Part of a small language model's weights.
Size: width 64, 2 heads of 32 (1 for keys and values), MLP 256 GELU, vocabulary 2048, 1.01M parameters.
Each number is 128 + 24 x the weight over its row's rms, rounded and kept within 0 to 255. Layers, rows and columns count from 0. The size above them is the row's rms in percent of the matrix's.

# layer 14 MLP up, 256x64, rms 0.0891, rows 4-56, columns 0-63
size [ 93 101 106 100  91  93  98 100  99 104 123  91 116 111  98  98  97  98  94  97 100  91 100 102 122  89 106 110  98  89  93 102 102 107  98 103 112  93  99  96 103 102  92  94 110  96 100  96 101  95  89 101  95]
[[146 138 108 154 115 160 106 120 126 111 142 133 123 134 146 102 102 152 127 168 133 128 159 121 179 133 124  86 113  94 135 133 152 133 105 117 134 126  73  82 131 159 122 116 107 145 161 148 123 192 115 134 156 155 106 131 113 113 131 118  78 153  92 159]
 [106 127 129 150 114 113  92  98 152 129 108 103 149 139 160 167 117 136  76 139 117  66 141  72 143 132 136 121 134 110 145 148 135 137 114 108 145  95  91  98 128 133 121 127 126  98 158 138 117  89 161 102 147 142 101 116 142 109 120 116  71 139  91 146]
 [125 157 111 170  85 102 136 137 142 123 144 119 107 110  88 107 117 105  95 139 131 153 122 120 159 156 165 107 136 137 128 136 118 110 120  83 148 132 163 149 155 135 118 161 141 149 163  94 138 142  78 175 164 132 121  75 128 112  89 134 116 155 130 122]
 [ 74 132 115 130 116 133 112 136 138 126 141  98 126 146  97 120 102 133 138 112  97 120 126 125 141 128 142 103 138 177 119 145 174 129 173 125 117 126 106 123  89 121  83 111  71 115 128 160 100  99 128 128 157 173 153 125 151 118 171  92 117 174 134 150]
 [115  83 100 160 127 112 121  74 159 142 115 101 121 122 142  85 139 130 126 118 116 111 121 157 135  83 109 128 150 135 119 122 137 141 122 112 120 134 116 149 131 128 107 127  93  91 158 112 102 159  87 125 169 119 145 126 176  77 106 105  67 115 140 126]
 [ 77 100 128 159 112  96 123 138 153 116 124 148 118  85 140 120 131  82 110 112 144 141 151 100 120 111 138 127  97 137 137 147 119 126 149  85 132 133 134 114 131 136 130 149 101 130 158 151 149 116 145 121 156 105 150  64  82 117  71 109 131 132 151 180]
 [ 79 114 108 118  98 135 121 139 148 126 117 115 114  86  87 116  89 100 111 152  98  70 131 135 121 160 134 104 131 166 144 135 141 148 138 151 122 107 111 140  87 129 108 158  78 161 148 130 127 134 134 141 107 110 147 154 147 126 177  99 170 145 107 124]
 [101 124 146 108 147 109 146 101 153 160 143  86 118 134 142 100 137 100  85 141 121 105 113  92 128 120 145 144 177 126 128 123 144 111 142  87 164 137 137 157 140  95 106 113 174  68 148 151 140  98 141 100 104  92 148 132 109 165 103 141 149 144 135 126]
 [116  91 108 134 123 124 148 124  77 159 136 159 148 142 111 128 116  79 152 102 121 126 123 128 123  95 188 101  93  99 123 143 105  92 148 123  90  67 101 129 121 122 102 153  95 109  97 122 124 162 115 115 114 120 147 133  92 111 146 131 146 152 130 109]
 [100  83 109 167  87 136 148 130 142 120 160 158 108 151 100 157 118  99 186 106  96 137 123 157 118 128 153 107 166  93 120 130 128 137 136 137 123 138  84 141 157 158 127 105 104  85 107 124 129 135 136 128 132 115 121 107  71 153 115 153  89 149 128 125]
 [143 144 123 148 121 119 163 136 144 168 136 134 156 116 135 132 140  93 119 154 131  62 110 124 151 120 160 121 153 159 114 161 118 133 131 161 160 168 136 127 145 135 139 112 157 142 147 110 122 158 153 111 188 161 161 127 151 128 121 162 144 160 180 153]
 [118 143 158 168 141 131  78 126 141 121 155 128 101 120 139  54 140 103 127 145 150 163 182 163 143 138 132 141 128 178 126 107 128 154 120  96 127 135 105 104 121 109  86 157  97 154 131 160 123 145 166 147 115 123 128 121 110 136 129 138 116 170 126 147]
 [108  73 113  99 119 117 137  83 191 150 115 147 126  94 115 132 137 117 109 150 145  93 175 162  99 103 139 102 124 132 105 116  79  81 119 125 135  84 136 134 128  98 125 141 146 128 134 117 121 131 102 129 130  80 104 137 144 124  90 110 109 122 132 105]
 [156 123 156 126 121 119 122 120 140 127  60 115 121 142 165 104 137 119 126 120 105 126 162 114 143 105 118 123 135 110 121 183 149  86 110 164 116 140 122 155 135 136 114 123  93 118 113  91 156 156 127  78 127 159  99 154  83  88 139 101 144 132 162  99]
 [121 109 152 115  93 186 133  66 127 130 108 167 117 112 120 111  95 105 119 145 138 138 107 136  99 140 127 115 167 145 132 135 127  89 109 144 129  84 113 142 127 122 156 119 110 166 150 149 147 129 106 104 101 155 110 126 135 107  82 147 169  73 130 128]
 [116 131 139  93  58  88 130  95 140 165 147 119 156 122  91 139 135 108 156 133 126 116 121 135 134 114 158  90  97 131 136 133 135 134 128 106 147 143 105 178 134 146 131  91  85 124 171 117 109 106 103  91 162 156 139 123 154 108 133 130 150 104 151  97]
 [118 127 191 121 126 118 132 129 103 125 118 154 102 105 154 128 130  84 123 112 125  86  92 118  95 138 179 136 139 140 102 146 135 101  96 142 143  73 104  81 111 142 144 146 107  97 129 150 129 139 103 120 136  74 113 102 145 103 109 107 110 111 110 106]
 [100 188  93 136 102  94 146 113 106 173 148 144 138 115 140 168 109  98 112 122 140 133 107 105 146  86 163 174 117 146 104 108 107 129 116  94 140 118 131  99 133 124 118 136 173 151 117 103  85 154 114  98 145 144 129 129 121 112 114 157 112 158 159 119]
 [ 97 155 161 142 113  97 148 143 119 126  87 179 103 107 137 136 144 110 126 124  85 119 105 119 129 131 146 180 153 110 123 158 134 128 148 101 121 106 158 154 172 175 145 128 147 109 116 127 131 176 105 144 111 151 103 157 100 141 112 139  87 158 142 147]
 [ 92 129 129 158 133  83 137 153 100 189 154 135 149  88  78 125 106 137 120 135 123  95 157 123 138 144 149  74 116 138 135 123 117 113 119 129 117 179 126 180 125 129 112 106 116 122 143 116 123 118 105 143 141 124 160 118 167 132 112 106  84 147 153  98]
 [168 123 138 167 119  97 136 124  53 105 127 125 133  76 105 134 170 134  92 121 129 132 141 108 146 105 179 137 127  99 103 147 144 105 121 135 113 126 129 160 147  97 153 130 106  86 132 121 115 113 126 139 139 100 142 130 151 117 128  95 134 132 170 177]
 [137 136 118 130 126 117 134 121 128  96 148 104  90 125 108 129 103 107 175  91 133  88 121 151 102  70 156 142  59 126  90 110 116 124 135 165 115 137 115 155 150 107 119 137 140 116 155 114 176 156 157 150 117 161 136  89  98 139 116 145 106 123 137 130]
 [ 99 165 121 125  74 121 113 139 162 128  76 106  98 141 102 122 116 147 138 123 133  86 126  95  88 123 122 127  94 153 133 138  93  82 120 161 112 115 139 131 153 110 114 146 134 103 150 118 136  92 146 109 123 112 131 116  99  90 143 114 129  67 134 163]
 [128 143 119 144 114 144 155 152 114 124 157  94 152  89 123 173  83 120 126 173 101 131 125  93 127 111 131 157 157 116 140 120 126 154  87 106 116 102 124 116 149 103 141 130 172 133 163 154 129 154 172 112 118 154 143 162 134  98 102 109 105  81 161 134]
 [121 112 142 112 111 122 105 153 155 130 161 129 126  84 107 167 114  95 126 144 123  96 140 141 122 109 145  81 125 108 142 137 132 150 142 136 116  92 115  73 157 164 119 120 147  84 165 151 147 119 148 152 156 108 161 172 128 155 117 162 146  97 125 169]
 [118 159 112 121  92 160 109 171 123 123 174 138 131 118 136 125  76 122 112 126 178 131 144 110  83 105 122 120 150 138 146 143 145  95 109  85 165  75  84  86 113 141 116 139 123  93 175 108 118 121 133 142 119 109 136 126 136 135 141 116 121 139 119 162]
 [105 144 112 171 121 134 127 152 132 145  77 140 146  85 114 137 111 104 118 128 109 106 164 106 106  91 101 138  99 132 133  76 150 143 131 152 109 158 155  94 159 159 153  89 121 122 152 146 114 138 137 149 145  84  89 147 101 134 136  98 102 127 164 118]
 [ 95 126 137 123 109 108 158 149 117 144 106 118 122 117 109 160 123 111  99 135 121  72 168  97 127 102 172  94  83 145  86 127 104 153 121 145 129 137 144 102 115 124 127 106  95 116 113 105 170 149 147 125 153 141 145 110 130 103 130 180 134 161 140  78]
 [147 172 162 104 129 156 123 133 105 102 124 104  97 138  76  84 171 125 104 111 195 106 170 133 152 110 145 111 154 161 117 160 130 130 102 144 105  83 136 149 108 140 161 142 147 145 135 144 130 112 129 133 144 115 148 124  99 136 133  89 117 122 127 135]
 [137 130 129 130 123 158 130 155 117 105 135 129 128 115 154 136 132 161  86 124 154 146  92 133 125 144 111 159 111 144 147 135 162 117 134 139 116 122  79 116  95 113 162 168 125 112 127 172 127 156 106  99 150 104 195  96 115 108 120 158  91 161 164  91]
 [118 132 124 119 150 186 157 143  88 127  79 126 172 108 107 136 103 123 183 156 115 106 133 117  90 148 155 148  99 134 148 117  83  76 135 118 100 141 128 129  99 129  99 126 127 143  86 148 125 138 107 151 126  99 150 151 111 114 108 141  94 120 138 124]
 [150 139 148 121  86 142  97 125 135 135  90 116 112 157 127 112 160 111 106 143  83 104 119 124 129 102 135 141  82 124 139 141 123 118  93 106 182 141 100 156 138  95 169 128 150 194  97 109 128 141 113 116 116 118 137 100 112 124 135 151 158 104 170 102]
 [126 124 125  91 139 136 119  92 126 156  95 110  98 154 145 157 132 118 134 157 188 137 152 136  44 135 140 143 123 144 140 132 102 173  95 143 121 106 135 127 144 125 118 149 148 125 138 147 162 126 116 185 123 167 103 122 107 130 121 152 111 137 102 150]
 [132 113 107 136 137 130 148 121 120 160 120 133 140  88 123 108 159 125 127 130 104 161 139 172 145 129  99 125 109 113 140 161 179  84 134 130 172 162 161 130 155 130 119 128  94 146  96 141 166 112 108 157 113 154 186 126 123 138 170 135 126 104 168 159]
 [126 153 109 144 152  98 164 113  89 173  92  99 117 110 114 149 120 143 153 146 131 122 132 119  86 113  87 130 136 121 136 103 135 126 146 123 159 140 115 180 175 148 147 103  96 126  95  87 141 192 110 123 140 142 150 137 163 121 153 148 121 112 129 135]
 [132 155 117 152 139 115 146 100  86 144  77  88 132 143 136 113 103 130 113 129 136 162 128 130 112 108 121 174  79 117 127 140  87 113 119  53  95 107 118 163 135 148 119 121 115 112 139 123 165 141 144 158 123 107 115 122 132 138  76 138 127 150 164 125]
 [143 136  93 115  99 149  91 119 106 127 120  91 107 150  89 119  88 134 103 137  90  72  85 104  98 132 126 134 142 153 133 109  94  97  84 139 144 101 125 116 166  95 143 147 114 151 156 125 131 119 122 144 129 116 165 161 128 106 138 124 112  79 124 127]
 [122 107 147 155 130 151 155 132 138 134 130  89 113 149  91 162 157 104 144 120 136  90  86 165 119 145 110 112 101 110  99 133 137  84 118 140 149 121 133 139 120 133  97 169 124 144 177 130 117 124  71  99 113 134 164 120 128 147 160 158 176 116 142 156]
 [108 149 110 120 116 145 128 158 106 168 151 160 156 150 110 131 142 104  87 112 104 126 120 109 108 101 152 154 124 171  84 136 135 139 125 152 103 144 107 130 111 125 139 156 105 119 136 171 151 133 164 100 161 177 143 130 161 137 122 153 181 127 126 176]
 [115 101 141 145 109 123 131 124 105 108 145 129 135  89 124 141 169 119 166 123 137 123 154 142 131 141 120  95 160 123 159 130 111  87 145 133 142 178  59 121 116 103 135 171 134 107 138  96 145 149 125 102 164 168 131 138 131  74 150 139 105 119 106  89]
 [164  92 117 128 117 154 116 112 115 152 100 128 109 130  86 130 107 143 148 143 110 108  69 125 137 144 161  95 145 105 127 124 156 131 119 127 139 118 106 131 164 119 135 116 119 181  79 127 118 116  97 156 128 130  72 187 141  97 155 156 132 143 132 107]
 [140 100 123 132 124 115 112 167 113 115 135 124 119 123 155 159  94  75 126  92 120  83 140 135  94 111 144 166  95 128 123 156 126 106 177 104 101 117 101 125 140 114  98 142 133 121 171 128 101 121 120 127 135  92 107 133  76  98 130 164  74 139 131 118]
 [181 120 126 130 126 142 165 124 113 127 162 166 134 134 138 137 125 112 147 174  62 107 103 101 131 137  92 150  97 113 104 141 140 104 115 153 112 133  62 170 122 121 131 140 163 109 146 136 128 109 148 120 151 110  98 136 125 168 106 127 129  91 150 121]
 [144 154 150 169 119 150 158 106 133 106  98  85  98 148 123 156 141 141 148 147 133 122 124 109 103 148 156 136 127 128 142 138 139 162  97 176 125 146 126 104 157 182 130 109 131 127  95 137 138 151 137  59 145 100 137 134 134 135 159 174 120 159 125  96]
 [160 124 141 136 129 156 101 119  87  91  88 135 143 120 103 160 122 146 138 138 117 125 120 153 115 139 116 104 125 183 103 129 145 113  88 169 155 137 111 153 148 159 164 108 100 154 123  95  95 153 163 110 146 157 165 123 137 126 126 134 132 169 170 149]
 [ 88 128 108 148 114 184 101 116 118 147 133  96 146 119 130 123 122 115 128 197 119 132 109 168 134 164 131 192 169 105 163  99 127  91 110 120 119  93  99 138 108 138 115 109 136 122 123 105 136 115 146 140 137  99 102 106 144 164 102 136 112 123 104 131]
 [128 156 109 157 118 143 151 131  68 128 133 109 140 125 147 122 138 120 155 175 110 100  99 156 125 152 184 145 130 155 176 165 135 114 160 111 113 137 136  93 111 121  86 145 127 148 145 108 185 132 138 160 130 149 145  99 120 150  90 116 135 131 108 119]
 [118  90 156 140 101 176  97 152 138 112  93 136 124 152 164 127 123 119 111 135 109 117  96 142 102 103 127 148 108  86 148 126 127 155  94 136 105 167  86 135  75 157 102 162 128 139 163  85 100 100  97 123 126 146 108 119 117 138 100 154 138 124 129 114]
 [145  80 120 116 136 128 131 112 138  83 119 131 141 113 118 144  63 121 130 133  86 113 111 140 120 131 132 117 106 123 127 161 100 114  82 132 120 139  83 125 151  93 115 146 100 111 135 132 112 178 135  94 104 138 122 149 119  88 158 141 103 160 172 172]
 [136 167 164 127 139 167 132 125 108 127 116 119 146 125 128  90 116 116 115 140 155 161 167  88 147 107 118 113 145 145 124 118 124 165 108 194 131 121 108 162 142 144  96 155  87 120 139 137 121  74 135 158 141 120 128 116 130 167 108  66 123 126 146 113]
 [134 168 190  90 101 145 196 128 113 149 113 154 149 116 152 159 146 114 133 175 129 159 125 148 139 128 131 146  96 113 126  82 161 103 165 138 130 105  96 111 132 137 102 129 118 127 121 120 147 139 138 119 109 123 139 109 133 108 188 116 114 140 113 106]
 [153 162 136 182 117 130 137 160 105 147 102 114 150 121 157 107  93 129 109 157  94 132 128 155 173 159 133 153  88 130 104 157 141 121  76 116 114 166 119 175 161 129 168 145 109 132 161 126 152 112 137 114 129 137 129 113 162 139 130 118 103 135 152 155]
 [ 76 153 170 124 120 165 108  74 122 122 136 110 156 106 124 139 131 147 132 114 128 159 143 103 120 135 161 127  76 142  93 136 158  91 138 113 118 132 113 142 160 122 106 129 109 123 110  91 160  96 159 116 125 114 124 174 127 149 171 113 126 151  85 141]]
# layer 14 MLP down (transposed), 256x64, rms 0.092, rows 4-55, columns 0-63
size [100  81 103  93  95  95  96 100  97 108 120 107 111 104 108 100  93  90  92  97  98  95  98  97 117  94 114 115 110  92  94 102 117  98 104 101 120  87  95  92 103 101  97  93 115  92  94  91  98  99  94 109]
[[127 160 137 155  98 116 127  95  89 113 113 138 105 103 116 142 154 161 143 124 102  92 143 128 141 145 107 180  97 129 134 126 163  95 149 150 140 106 170 152  94  77 117 109 155 134 135 150 133 109 138 153  95 126 104  88 145 140 107 152 172 128 136  94]
 [118 116 122 141 127 141 111  97 111  87 132 174 138 201 108 141 144 111 167 119 122 115 120 108 157 131 137 155 119 124  93 102 123 126 141 178 114 167 150 129 113 166 122 135 145 159 113 154 165 153 114 117 117 123 111 146 123 132 108  58 152 149 126 124]
 [124 140 164 146 151 148  89 176 119 122 128 108  85  83 124  83 136 117 126 140 160 114 108  86  69 131 118  80 149 145 117 125 101 147 111 160 133 141 118 131 168 134 129 113 146 148 127 145 122 140 122 103 100 108 109 146 176 130 133 112 108 159 128 162]
 [199 102 195 156 122 158 110  94 103 119 122 126 117 153 107 159 125  93 133 123 110 140 152 135 154 105 141  77 125 109 136 146  90 109 129 111 104 134 102 119 159 151 153 122 137 112 124 112 107 124 136 183 124 144 115 136 159 112 103 142 109 114 144 144]
 [161 110 128 102 110 141 116 135 168 100 151  92  95  96 112 133 138 126 111 131 124 141 106 140 133  95 137 143 178 131 145  65 128 138 125 108 134 122  61 126 134 132 124 116 120 122 117  94 129 128 135 120 118 153 108 119 153  75 135 173  94 114  80 160]
 [103 111 125 106 154 162 137  86 128 117 133 124 192 146 134 144 135 163 108 115 103 120 126  78  96  60 143 128  89 108 137  86 150 143 104 159 112 123 125 103 118 130 135 142 138 134 127 161 113 144 123 113 105  77 112 115 113 122 121 175 140 113 132 106]
 [152 119 181 131 141 127 117 134 100 138 116 166 110 144 133 141 163 110 148 106 133 139 104  51 134 102 134 168 153 100 110 136 138 125 118 128 125 134 111 100 131 149 140 154 106 104 100 123  92 146 138 139 121 150 137 131 151 142 116 159  75  90 167  81]
 [111  88 159 101 134 104 147 110 148 113  92 118  76 140 140 134  99 127 150  77 107 127 109 139 183 152 116 159 103 142 133 132  97 135 130 127 135 101  89 116 126  81 145 139 153 132 140 179 102 138 150 167 128 110 117 136 170 118 124 101 140 129  93 130]
 [141 139 130  81 154 139 109 126 162 125 121 127 108  92 151 162  97 119 129 148 122 108 157 155 114 152  59 130 139 148 187  93 126 158 111 136 132 143 110 151 128 158 146  83 175 142 135 156 142 109 146 122 116 128 123 158 176 135 125 125 146 122 104 135]
 [ 98 125  78  92  97 125 132 147 125 122  67 103  86 126 137  81 172 134  74 119 130 125 178 154 125 154 116 144 149 129 121 157  98 138 133 144 147 141  98 142 132 117 161 129 125 125 124 133 177 153 127 174 116 121 125 158 111 124 112 118 140 122 142 110]
 [121 171  98 146 164 142 139  98 139 123 108 130 121 131 108 158 147 149 135 143 112 136 157 143 102 143 146 147  95 148 130 124 145 100 136 129 177 131  89 203 157 152 151 157 134  88 138 149 125 107  93 139 174 129  81 136 119 137 150 148 117 129 149 114]
 [119 135 101 148 125 114 137  93 125 142 154 170  96 163 136 102 160  93 113 144 171 156 139 106  89 160 102 167 121 184 135 135 117 131 131 121 117 121 147 155 147  80 113 159 147 164 122 155 137 136 147 156 150 124 152 125 124  89 128 107 136  87 124 103]
 [139 154  93 129 138 147  93 134 122 149 120 147  83 116  95 168 140 124 107 122  97  90  98 105  92 100 198 113 106 112 145 119 102 130 143 121 146 142 147 143 134 129 132 162  99 151 122 139 153 104 143 122 118 124 128 129 151 115 171 186 154 104 141 159]
 [ 98 149 164 139 148 149 130 117 115 145 141 107 141 139 118 126 199 114 132 158 160 108 134 123 104 141 108 165 125 135 143  86 124 163 126 111  70  87 128  98 159 140 119 147 120  89  88 132 100 118 107 128 165 137 149  92 158 129 161 148 140 132 126 131]
 [153 118 143 118 179 117 159 143 140 134 111 130 118  67 160 155 131 152 134 171 161 134 112 138 145 128 101 145  91 124 157 156 121 148 158 110 133 129 110 122 112  93 134 149 116 124 127 197 118 139 139 162  97 139  99  93 174 159 114 143 132 143 126 150]
 [150 160 127 127 127 136  82 141 128  86 158 145 109  84 109 136 159 166 111 148 140  91 132 122 151 142 136  91 133 104 175 106 101 139 153 130 171 135 134 131  98 106 129 133 137 162 133 183  98 133 139  79 111 118 118 145  95 146 148 125 165 118 143 150]
 [141 140 104 112  94 130  90 136 131 149 136 116 103 122 143 139 128 101 118 134  96 140 138 190 131 115  76 181  97 132 154 142 117 125 138 142 121 118 116 128 119 122 133 130 181 114 121  95  91 127 143 149 124 113 121  84 122  56 109  85 130 159 126 137]
 [116 136 138 137 135 144 119 121 138 107 146 125 148 164 108 105 125 129 121 131 138 142 125  92 106 157  85 135  82  97 134 133 132 110 130 157 105  69 113 120 127 124 131 130 119  74  94 187 105 138 150 181 103  76 133 156 122 117 165 114  93 141 131 146]
 [144 154 101 153 142 159 151 111 134 140 161 151 180  70 127 110 112 138 149 138 165 173 120 147  99 138 153  92 143 100 110 104 125 145  93 133 129 115 153  76  97 105 170 113 145 114 119 124 124 148 140  95 140 132 106 125 166 129  96 131 109 149 134 114]
 [128 143 127 149 122 135 138 134 160  94 158 108 177 132 138 126 118 110 151 157  86 131 135 118 161 110 118  80 135 140  93 144 104 140 133  69 148 142 170 103 125 129 112 178 110 140 152 113 138 127 130  68 179 135 158 123  99 128 134 136 162 123 146 133]
 [137  87 132 142 139 119 167 160 165 197  99 143 126 132 114 167 128 117 139 119 125  84 111 149 125 144 104 102 133 163 141 135 138 112 118 108 108 145 112  94 101 174 115 128 148 134 137 105 131 122 124 132  76 168 107 105 114  92  94 118  82 135 125 124]
 [100 158 144 139  97 102 126 146 109 119 155 111 113 126 119 154 127  82 165 109 140 165 145 131 150 108 106 117 114 160  90 144 105 142 134 111  98 144 160 157  99 111 150 124  91 141 185 136  99 150 165 147 154 102  82 105 113  95 146 128 127 109 130 158]
 [112 154 107 114  98 131 152 154 163  87 104 129  92 140 111 115 132 125 152 138 127 132 140 136 111 136 140 127 134 162 115 133 110 137 133 189 106 109 115 141 118 120 150  99 142 169 111 109 129  66 122 112 117 127 134 194 130 102 162  67  95 136 148 134]
 [ 84  85 126 105 124 149 128 138 150 107 100 124  80 131 134  89 131 117 114 106 127 148 150 131 134 151 111  93 148 105 170 149 141  90 149 100 147 131 146 133  84 107 105 155 117 113  76 143 115 173 107 130 134 113 146 130 147  99 123 107  92 136  75 134]
 [123 160 106 136 148 133 105 140 123 107 124 120 108 133 143 119 110 143 125 108 140 145 108 101  82 102  85 172 138 148 100 105 132 113 125 150 181 161 155 174  93 149 126 155 114 153 108 157 120  99  94  91 136  86  78 130 106 133 125 139 132 105  97 136]
 [141 124 101  96 188 107 160  88 132 124  94 137 140 116 134 124 121 149 123 114 125 144  88 145 149 108  94 112 141 155 159 123  94 132 134 168 135 204 135 133 101  81 104 143 125 150 118 150 102 103 115 172 162 116 103 135 128 145 118 139 127 131 138 114]
 [133 150  98  99 129 132 150 145 118 141 139 111  83 136 146 111 151 131 101 127  88 131 113 140 161 159 142 113 180 135 154 105 154 166 132 118 175 170 106 161 117 116 111 119  95 163 135  84 149  96 176 135 109 119 122 144 164 145 143  91 111 137 121 132]
 [146 110 172 141 154 166 128 163 167 124 162 136  91 116 140 146 107 130 122 116 105 165 189 100 149 132 140 117 117 155 142 119 137 180 150  89 164 129 105 135 138 130 120 121 122 129 134 134 148 113 106 100 158 168  86 137  94 143 141 109 135 143 170 127]
 [117 117 149 147 113 141 130 146 143 127 100 102 183 122 100  97 112 161  91 146 115 154 157  84 139 106  91 102 138 106 122 158 142 119 163  95  86  99 138  89 117 144 101 138 112 130 154 103 109 139 104 137 101 108 155  85 112 119 115 116  80 114 136 124]
 [ 99  98 134 126 132 142  92 132 151 153 161  72  92 125 125 139 113 152 139 148  95 119 120 133 119 143  63 122 130 150 165 108 144 150 156 144 139  86 136 149 109 122 157 140 125 140 126  93 140  75 123 104 136 127  85 103 134 166 150 125 110 151  92 147]
 [127 104 148 138  97 136 114 124 115 125 180 118 118 146 111 149 139  75 155 154 151 126  92 178 139 157  94 128 113 145 109 136 112 113 152 117 102 113 125 132 140 162 147 118 161 116 147 136 121 107 169 142 175 125 128 104 136 129 150 129  98 199  90 143]
 [109 132 125 136 119 119 113 136 121 126 117 113 157 115 169 168 112  79  85  69 120 127 131 148 132 138 143 148 128 129  99 115 110 118  78 171 175 129 101 125 119 163 130 143  94 146 174 105 154 122 135 133 120 160 166  90 129  94 129 119  93 126 132 149]
 [ 86  94 148 105 139 139 105 172 113 123 133 122 139  70 146 153 118 120 113 149 115 134 124  88 182 149 140  69 136 139 124 135 120 112 139 118 129 122 112 131 176 140 130 104 116 118 126 131 111 140 111  78  94 128 119 170 163 125 132 170 153 143 130 165]
 [ 93 108 158 176 169 123  78 169 148 124 175 132  99 124 121 152 143 133 169 148 157 111 145 125 153 157 136 158 122 100 165 119 138 136 143 166 119  96 121 112  99 137 143 142 150  85 143 126 104 103 158 121  96 133 154 140 118 137 142 105 147 149 143 111]
 [156 131 158 154 124 191 137 100 136  88 108 140 118 152 165 132  76 111 142 164 137 149 134 149 156 141 118 106 121 102 170  85 118 145 132 139 146 103 135  96  95 145 165 178  95 135 145 127 138 109 106 127 134 164 107 132 104 125 126 117 144 119 104 106]
 [134 127 162 149 127 135 150 110 106  93 102 112  85 127 142 113 154  95 165 127  91 131 119 123 125 128 115 122 110 156 135 128 126 145 173 147 164 108 112 147 124 129 108 114 114 116 113 135 111 161 104 153 172 114 145 164 148 180 150 132  60  81 138 151]
 [120 102 128 137 123 154 103 120 111 108  88 106 138  94 142 103 149 137 107 126 165 151 129 121 133 112 139 152 119 118 113 111 163 144 159 179 101 131 139 126 103 110 104 129 108 122 126 132  68 150 166 132 107  69 116 155 125 119  97 104  92  72 113 105]
 [137 145 106 123 127 134 142 135 136 133 114 137 111 133 155 139 151 122 156 124 139 115 166 105 128 152 117 160 137 137 105 140 153 115 148 110 134 202 136  82 103 105 121 139 152 121 147 124 102 130 112 175 160  91 160 152 117  71 145 104  77 138 134  82]
 [148 172 126 145 115 116 140 143 139  42 107 104  70 152 147 146 126 109 127 107 138 195 129 110 162 143 123  89 124 124 134  75 101 132 137 122 135 149 126 134 105 121 131 124 141  94 153 119 132 156 145 140  96 123 110 103 116 104 123 117 140 135 107 121]
 [116 191 143 145 106 132 146 145  85 130 132 110 110 125 155 144 165  99 187 109 105 121 176 146 144 136 147 141 140 107 162 118 107 156 148 129 134 119 122 138 119 155 146  83 118 146 148 105 113 102 136 151 126  81  89 161 124  95 102 124 118 119 137 155]
 [118 109 126 116 131 119 156 134 102 135 145  98 110 178 104 124 116 119  91 125 121 111 140 106 142 100 153  96 104 128 100 121 160 129 117 142 148 116 168 125 135 133 119 125 158 163 179 165 115  76 127 146 100 119 140  85 158 120 140  79 146 106 171  88]
 [ 91 153 134 172 124 132 135 142 128 141 108 156 150 106 152 148 107 173 176 141 120 123  83  96 138 127 107 121 156 156 114 147 122 175 113 137 141 100 119 113 105 146 130  80 132 118 138 105 138 140 175 114 111 126 161 134 133  83 185 140 160 125 139 146]
 [127  96 112 145 141 144 133 120 116 105 115 124 107 112 122 141 157 145 147 131 126 147  86 147 122 129  84 159 170  92 140 146  84 136  94  97  84 135 102 129 163 119 102 129  72 114 146 114 150 172 141 164 128 130 129 126  97  93 119 148 140 179 113 109]
 [166 134 144  91 165  85 136 123 148  97 156  93 104 137 167 133 162 159 123 143 111 120 132 103 119 125 131 158 130 140 160 119 173 166 116 102 135 167  97  96  96 126 135 118 168 125  93 105 114 112 124 126 105 109 126 117 143 126 172  88 156 145 107 124]
 [137 168 108 135 158 109 141 103 173 144 132 152 147 183 155 131 140 145 155 128 135 159 134 150 118 115 155 160 132 119 136 129  95 142 132 132 133 152 155 100  96  80 112 107 158 148 102 146 184 112 185 170 131 102 140 140 145 103 124 118 130 120 148 113]
 [108  99 161  89  86 156 121 142 143 142  67 144 117 160  97 118  98  92 155 131 133 112 136 114 156 162 165 137 112 125 123 106 158  99 110 100 128 130 139 123 144 192 135 133 178 128 128  96 112 132 126 132 129 146 125 112 130 112 144 151  96 129  85 116]
 [131 191 141 138 110 103 135 134 125 133 169 124 137  84 117 119 140 134 127 120 107 107 124 126 107  95 150 132 113 146 119  91 154 148 131 125 147 137  98 165 145 145 192 156 143 109 152 153 100 127 113 111 140 100 133 182 156  82 173 122 114 106 148 144]
 [ 84  81 132 111 137 121 124 144 113 124 162 145 143  85  63 113 181 141 154 139 113 140 160 139 121 115 157 111 123 121 103 124 121 120 111 135 137  83 146  83 130 136 136  85 134 122 138 185 124 130 156 125 159 119  93 161 134 153 160 127 123 137 123 126]
 [158 149 114 178 132 130 159 164 117 152 159 164 113 112  99 131  71  76 128 136 130 116 104 101 140 125 131 111 136  97 131 148  81 161 132  97  92 160 114 113 109 159 164 143 108 139 141 135 129 124 111 108 120 121 132 155  87 112 141 100  98 106 108 137]
 [118 160 101  98  95  86 156 157 158 144 112 148  73 138 108 135 124 136 125 137 128 108 135 125  85 134 114 173 126 134 142  99 105 163 150 131  95 140 160  92  68 123 112 128 107 116 105 139  93 118 130 107 125 156  88 109 115 141 128 136 122 136  84 107]
 [ 88 107 126 162 135 135 113 153 152 147  96 141  99 163 134 112 108 125 159  95 173 113 142  98 172 128 144  84 139 123 125 187 104 150 119 138 154 131 177 158  93 134  97 111 128 157 121 122 123 136 123 130 136 145 148 149 105  99  89 147 116 137 144 158]
 [129 123 119 123 147 153 125 151 119 134 133 122 105 114 151 106 135 142 170 132  90 133 139 124 102 108 172 134  74 131  74 129 135 118 106  94 140 135  82 122 166 120 161 116 142 155 126 134  94 149 152 113 157 137 164 139 156 128 153 115  75 115  71 143]]